Weights of a small transformer language model.
Size: width 320, vocabulary 4383.
Architecture: LayerNorm before each block, no biases in attention or MLP, tied embeddings.
Training: a variant of SOAP for these matrices, 410M tokens.
Each number is 200 + 40 x the weight over its row's rms, rounded and kept within 0 to 999. Layers, rows and columns count from 0. The size before them is the row's rms in percent of the matrix's.

# up: layer 4 MLP up, 1280x320, rms 0.0509, rows 610-634, columns 128-191
# down: layer 4 MLP down (transposed), 1280x320, rms 0.051, rows 610-633, columns 128-191
up610,099,279,195,164,188,168,253,223,228,182,146,319,99,150,187,218,171,166,246,224,197,193,169,199,176,184,188,212,158,223,192,206,239,197,175,159,207,154,180,252,261,313,232,238,242,201,146,183,211,233,206,181,221,187,264,189,295,216,92,220,190,286,194,196,254
down610,099,145,218,233,177,220,211,203,252,175,236,202,166,214,126,253,147,214,190,160,117,242,190,213,212,180,227,231,220,228,211,206,217,171,215,162,122,173,205,235,226,205,173,235,217,172,191,183,221,157,119,187,181,214,254,180,181,212,196,240,239,138,158,148,237
up611,101,210,164,235,226,236,159,145,189,182,186,81,291,235,228,218,185,130,157,186,265,226,169,176,154,155,262,217,199,213,205,207,179,218,205,260,179,220,205,159,238,182,174,199,230,231,234,187,230,200,232,214,132,177,217,172,145,177,236,251,311,115,136,186,228
down611,110,176,183,192,113,207,156,285,201,159,228,228,220,236,200,254,235,138,181,310,203,197,177,181,114,250,229,234,201,175,196,163,226,171,256,111,181,250,258,195,184,210,224,173,228,217,108,160,137,161,202,199,174,194,201,231,196,213,171,173,245,190,258,231,223
up612,096,135,189,168,212,200,185,225,211,204,265,138,128,302,233,187,157,173,146,173,242,236,150,188,228,263,164,160,156,244,239,164,127,225,191,197,276,122,118,179,117,241,239,228,161,184,188,219,149,142,249,220,228,197,165,215,176,219,232,223,285,207,220,219,179
down612,092,304,233,270,274,193,193,144,201,153,198,254,161,234,220,171,247,168,203,253,159,227,189,212,247,193,212,115,203,221,230,226,254,240,210,211,176,300,176,171,264,195,204,152,190,154,201,239,231,199,194,154,257,178,252,178,219,174,151,158,208,247,239,188,267
up613,092,159,157,257,269,200,236,168,170,158,213,153,169,244,294,197,202,256,144,285,179,205,206,161,184,259,287,208,257,169,256,197,119,239,198,204,163,246,228,219,258,132,248,129,260,173,180,208,144,209,249,191,153,165,178,167,205,152,255,170,167,141,222,212,157
down613,091,195,225,155,99,162,171,244,239,128,182,184,174,119,192,196,231,163,180,107,205,179,190,194,176,248,146,166,198,246,211,264,213,197,158,263,262,180,152,181,184,200,132,211,178,236,209,245,232,179,170,229,242,191,286,207,219,174,135,220,202,241,197,188,148
up614,094,131,221,155,227,161,195,195,209,164,201,208,134,258,226,218,226,172,224,270,193,219,129,198,242,220,243,187,196,179,235,182,183,188,145,234,178,218,248,178,175,135,195,182,220,208,202,237,216,208,199,240,176,158,195,260,225,312,185,179,248,205,200,165,255
down614,091,158,194,246,246,137,159,202,178,275,160,203,183,165,133,241,215,191,226,133,229,211,242,196,132,194,142,146,205,186,123,271,272,234,236,227,147,163,194,215,212,188,220,250,195,208,173,201,216,226,198,242,236,171,213,137,202,135,153,207,206,160,196,150,205
up615,103,191,153,140,174,234,208,215,233,201,161,202,241,212,253,290,195,272,174,217,196,259,267,264,185,134,227,163,243,123,235,189,203,167,178,225,193,253,225,214,213,244,212,160,214,214,154,152,220,174,147,134,158,231,217,143,207,178,227,164,199,165,207,226,192
down615,107,144,186,219,258,187,224,247,265,266,208,201,141,303,334,176,237,216,246,93,193,215,177,162,143,126,147,209,114,127,232,200,259,234,175,244,275,176,269,240,192,207,238,225,281,197,222,216,196,223,150,139,231,183,206,191,209,237,219,222,204,165,170,201,206
up616,096,279,241,168,229,194,164,201,140,144,179,255,212,170,232,229,120,193,182,230,116,157,179,216,188,147,249,214,229,303,167,121,216,219,200,224,208,225,201,132,202,158,247,133,197,208,173,280,182,218,155,275,166,145,144,214,205,249,128,177,140,192,194,222,217
down616,092,233,210,260,229,254,236,181,218,228,209,189,175,144,208,239,237,185,195,160,206,176,244,245,226,237,216,200,255,151,197,167,223,219,266,226,149,199,191,174,203,316,255,223,204,146,224,147,180,207,182,153,218,212,207,198,204,164,188,194,103,211,289,223,230
up617,096,205,137,231,166,192,260,142,171,271,275,196,193,141,201,261,168,160,195,141,221,218,219,227,294,224,208,170,229,205,177,183,169,171,260,250,233,107,138,194,214,218,188,254,332,230,182,210,247,192,199,246,168,223,206,212,189,242,144,175,261,238,316,265,269
down617,107,194,111,205,172,220,246,249,196,187,253,258,242,232,208,219,241,245,128,265,211,193,123,158,237,224,273,243,205,190,169,242,184,244,154,150,143,211,179,228,168,260,170,204,210,165,235,152,223,183,178,218,214,249,197,198,232,222,257,247,214,138,217,216,205
up618,093,222,182,149,205,227,228,212,192,148,195,236,119,252,275,174,171,199,206,226,197,181,140,205,174,207,153,223,184,206,161,201,149,181,148,215,215,273,181,185,260,225,190,182,197,238,253,229,246,213,290,175,248,220,173,171,195,210,209,178,104,209,144,187,154
down618,096,232,127,198,239,185,214,215,196,208,271,209,189,115,204,141,221,243,193,162,186,169,188,157,161,230,194,167,209,216,212,152,201,200,211,275,217,217,245,176,235,213,116,264,214,195,193,189,250,219,165,196,175,247,232,221,218,215,167,202,157,191,202,177,201
up619,097,204,204,301,269,134,219,138,186,233,195,195,233,197,212,196,166,163,243,180,227,234,159,133,152,134,185,189,166,194,313,202,147,176,187,170,199,144,199,211,180,195,132,198,179,180,160,175,264,215,149,219,169,179,167,198,233,206,181,161,223,101,135,197,202
down619,111,209,212,252,142,199,183,197,178,170,251,150,270,235,232,231,183,211,166,197,197,226,277,180,224,252,217,225,285,248,221,357,249,177,183,163,169,230,203,265,217,232,190,144,265,174,159,207,201,175,281,214,220,222,192,186,203,203,181,248,212,133,221,220,167
up620,106,188,184,246,159,223,296,189,191,241,191,183,200,184,209,177,178,257,215,177,219,250,148,209,190,187,164,157,191,205,181,139,162,292,147,243,190,257,190,238,209,201,171,141,168,226,223,227,195,226,194,231,180,243,171,193,245,198,156,198,281,223,208,177,200
down620,109,105,188,200,128,200,244,244,162,187,279,196,267,193,197,246,212,210,185,227,238,177,206,215,231,161,195,196,223,153,207,194,182,194,135,203,187,195,244,166,178,162,133,157,219,128,238,146,198,205,176,213,198,157,141,252,198,123,231,254,231,122,197,177,237
up621,100,226,220,205,263,187,193,178,194,185,222,150,153,173,181,211,256,180,225,172,222,247,159,156,151,213,156,162,259,200,270,163,131,270,178,222,232,239,199,233,197,251,182,150,203,217,222,177,195,253,242,245,209,226,227,203,165,199,239,156,169,218,175,190,246
down621,100,238,121,229,192,258,244,246,227,176,181,170,211,224,198,213,129,149,233,180,222,140,218,226,223,187,259,163,147,137,174,223,220,207,211,189,166,176,144,186,268,135,230,193,163,178,186,205,183,166,252,104,176,252,201,237,252,211,136,184,180,189,188,192,156
up622,110,155,110,151,221,192,217,127,174,242,169,205,278,222,199,185,264,165,184,208,224,215,232,214,238,120,247,123,183,157,247,149,230,193,107,296,216,243,200,219,214,274,197,229,237,233,151,209,183,186,150,229,171,247,224,245,204,184,156,196,212,200,140,161,232
down622,101,219,216,172,278,162,248,189,236,163,175,221,148,318,185,206,183,196,233,157,180,242,160,192,205,154,227,166,154,192,199,13,217,182,199,220,230,191,203,190,218,146,152,184,228,188,213,171,250,245,163,222,245,295,199,278,173,183,140,129,112,145,238,175,167
up623,109,191,242,187,163,193,177,137,183,149,157,226,217,192,215,230,250,204,221,162,206,175,252,216,185,188,190,236,194,222,214,157,184,199,256,226,189,170,196,239,258,222,188,247,174,183,93,181,239,246,234,177,193,136,126,230,194,175,214,150,209,226,208,208,185
down623,109,218,208,202,209,171,255,276,242,162,217,239,204,163,248,236,189,246,213,162,156,178,196,178,274,210,205,225,239,235,197,140,171,172,188,201,262,226,159,184,144,196,122,177,212,186,142,216,248,257,168,210,236,208,178,186,191,236,206,234,203,109,151,214,243
up624,096,128,229,237,150,232,212,195,171,158,144,260,285,222,218,181,195,282,204,197,244,207,269,177,210,190,154,187,143,167,213,138,247,270,215,187,172,294,242,201,200,187,193,135,194,120,154,263,187,170,143,217,196,229,171,178,177,243,199,182,187,223,211,207,276
down624,095,252,203,170,251,155,169,148,264,255,201,152,204,224,139,235,257,191,196,225,133,268,191,186,184,221,214,208,214,178,213,201,154,167,228,190,235,162,120,172,164,185,213,192,167,204,194,213,204,229,180,218,194,182,133,243,164,191,267,210,192,159,251,259,178
up625,094,217,195,252,233,283,218,238,168,164,221,212,236,179,149,208,152,198,228,149,221,240,260,184,180,190,225,249,180,142,214,278,205,261,208,152,178,217,123,223,240,177,232,169,191,195,149,246,149,163,228,179,216,171,162,185,144,225,160,113,237,205,180,202,217
down625,093,205,221,122,251,198,185,171,215,272,146,244,184,220,233,164,198,127,189,192,163,219,233,227,215,207,134,154,224,246,179,111,182,279,164,210,161,236,249,160,108,169,260,196,186,217,195,166,235,203,228,188,200,244,172,183,236,248,109,218,174,266,234,192,240
up626,089,227,197,209,252,176,209,237,233,229,190,244,202,216,234,195,179,263,239,210,253,220,242,176,210,208,182,256,192,159,231,157,178,189,179,214,226,177,224,253,143,104,203,261,209,237,178,170,211,206,278,234,248,202,157,181,201,142,214,198,165,176,223,222,190
down626,102,132,197,146,221,237,187,212,151,190,114,209,121,98,222,236,311,202,286,186,240,152,200,197,222,175,210,197,254,233,219,229,266,174,218,137,233,181,166,151,163,168,224,216,295,210,283,167,131,272,241,202,216,186,263,208,246,201,230,172,314,161,244,191,157
up627,102,160,191,201,233,177,194,149,182,146,215,176,175,258,234,302,170,248,193,210,138,198,197,199,190,211,196,223,191,216,178,149,214,164,222,244,125,159,198,160,125,150,235,242,213,150,171,165,163,197,197,217,245,225,148,189,225,157,257,166,207,149,180,194,238
down627,106,242,244,163,236,192,199,178,199,215,237,166,186,202,187,254,253,234,214,240,226,141,144,242,210,168,252,202,177,178,253,131,203,169,267,264,225,207,224,135,189,234,231,227,156,225,164,181,94,221,175,168,181,253,252,212,161,112,186,199,212,225,201,183,200
up628,098,191,254,173,233,219,194,227,143,237,201,187,265,180,120,165,172,249,154,229,173,215,269,236,146,189,176,188,217,219,240,186,168,221,182,172,147,165,136,246,177,246,162,228,178,244,189,176,237,189,208,174,178,249,135,250,220,233,201,206,260,214,210,173,129
down628,100,157,250,190,240,241,233,217,189,142,217,235,145,106,283,204,191,204,164,245,259,179,188,204,301,219,234,211,229,180,148,152,195,240,192,169,242,156,99,178,211,177,253,265,162,204,238,209,193,191,219,164,165,249,123,212,179,159,269,167,196,170,196,142,287
up629,100,168,159,159,174,207,232,248,263,197,257,177,211,136,260,155,197,233,206,225,168,192,223,155,263,256,235,188,165,205,174,187,162,228,212,193,240,195,202,193,182,204,259,256,240,185,211,145,218,224,180,174,210,214,216,183,228,265,245,265,211,131,222,217,196
down629,100,176,224,218,102,143,187,178,239,177,258,198,228,163,148,260,136,144,143,160,150,220,205,208,186,170,175,223,192,290,246,177,181,143,256,216,218,177,135,266,119,143,195,162,239,215,197,174,174,252,184,218,110,232,244,179,179,142,180,200,228,225,153,237,177
up630,098,161,213,212,254,209,154,218,207,212,161,144,248,238,255,246,227,220,184,162,183,241,178,219,160,259,172,170,193,248,137,138,208,252,185,179,205,162,180,143,183,171,258,184,149,254,267,170,194,202,189,195,180,201,156,166,197,171,179,257,197,211,218,249,248
down630,101,188,159,158,209,146,154,157,233,205,193,200,174,215,154,177,98,115,158,212,174,180,202,232,195,197,202,153,203,192,237,177,219,147,166,130,185,240,200,151,170,227,248,154,247,171,236,194,233,275,206,210,273,195,170,268,203,140,144,216,269,183,238,158,229
up631,101,199,199,221,204,224,180,184,192,188,155,198,213,116,238,221,113,238,205,187,162,240,249,276,243,200,273,170,211,237,176,210,179,190,201,173,159,214,194,158,192,276,207,232,144,235,218,212,198,154,292,209,154,169,225,177,246,161,223,162,189,173,179,284,195
down631,098,147,216,187,164,146,132,190,226,160,172,256,184,294,240,190,218,172,221,204,230,171,176,215,174,217,226,186,234,243,216,152,168,178,214,245,171,240,248,203,243,149,205,143,202,154,151,138,246,200,203,238,240,267,138,164,263,220,229,293,202,217,221,191,174
up632,096,220,230,207,200,226,169,176,232,215,169,259,229,202,223,253,178,189,247,187,152,223,211,106,146,187,249,261,180,180,194,209,179,155,260,201,225,144,244,252,121,190,203,227,212,252,228,233,212,190,187,209,133,127,205,179,139,145,126,152,205,170,171,198,256
down632,087,179,197,175,156,211,242,215,185,159,240,223,204,152,215,187,257,174,221,151,187,186,198,300,169,139,199,160,242,202,261,196,151,231,117,134,215,204,177,172,218,161,123,249,197,152,184,208,193,223,273,125,259,261,190,206,260,234,192,209,181,210,216,192,175
up633,106,141,208,236,289,208,165,260,152,192,260,242,178,180,139,194,233,209,188,230,224,224,263,172,133,250,170,193,216,225,236,192,196,216,221,163,183,210,185,220,241,224,150,146,213,191,120,165,197,200,199,199,137,151,156,214,183,271,205,223,180,141,191,272,230
down633,101,162,187,207,208,172,192,246,144,217,222,167,217,211,191,236,201,132,261,250,161,198,110,215,171,182,177,213,231,224,188,225,195,206,207,203,275,203,192,158,197,162,146,235,207,198,229,152,228,251,159,193,153,240,190,175,225,315,207,234,177,224,225,165,252
up634,104,220,72,231,169,166,185,225,128,247,276,196,204,202,191,205,190,195,224,156,162,268,220,148,188,255,174,194,192,135,254,314,208,149,184,205,154,181,203,224,251,195,219,182,219,237,232,175,197,173,201,259,202,188,209,209,211,264,161,177,173,195,191,206,259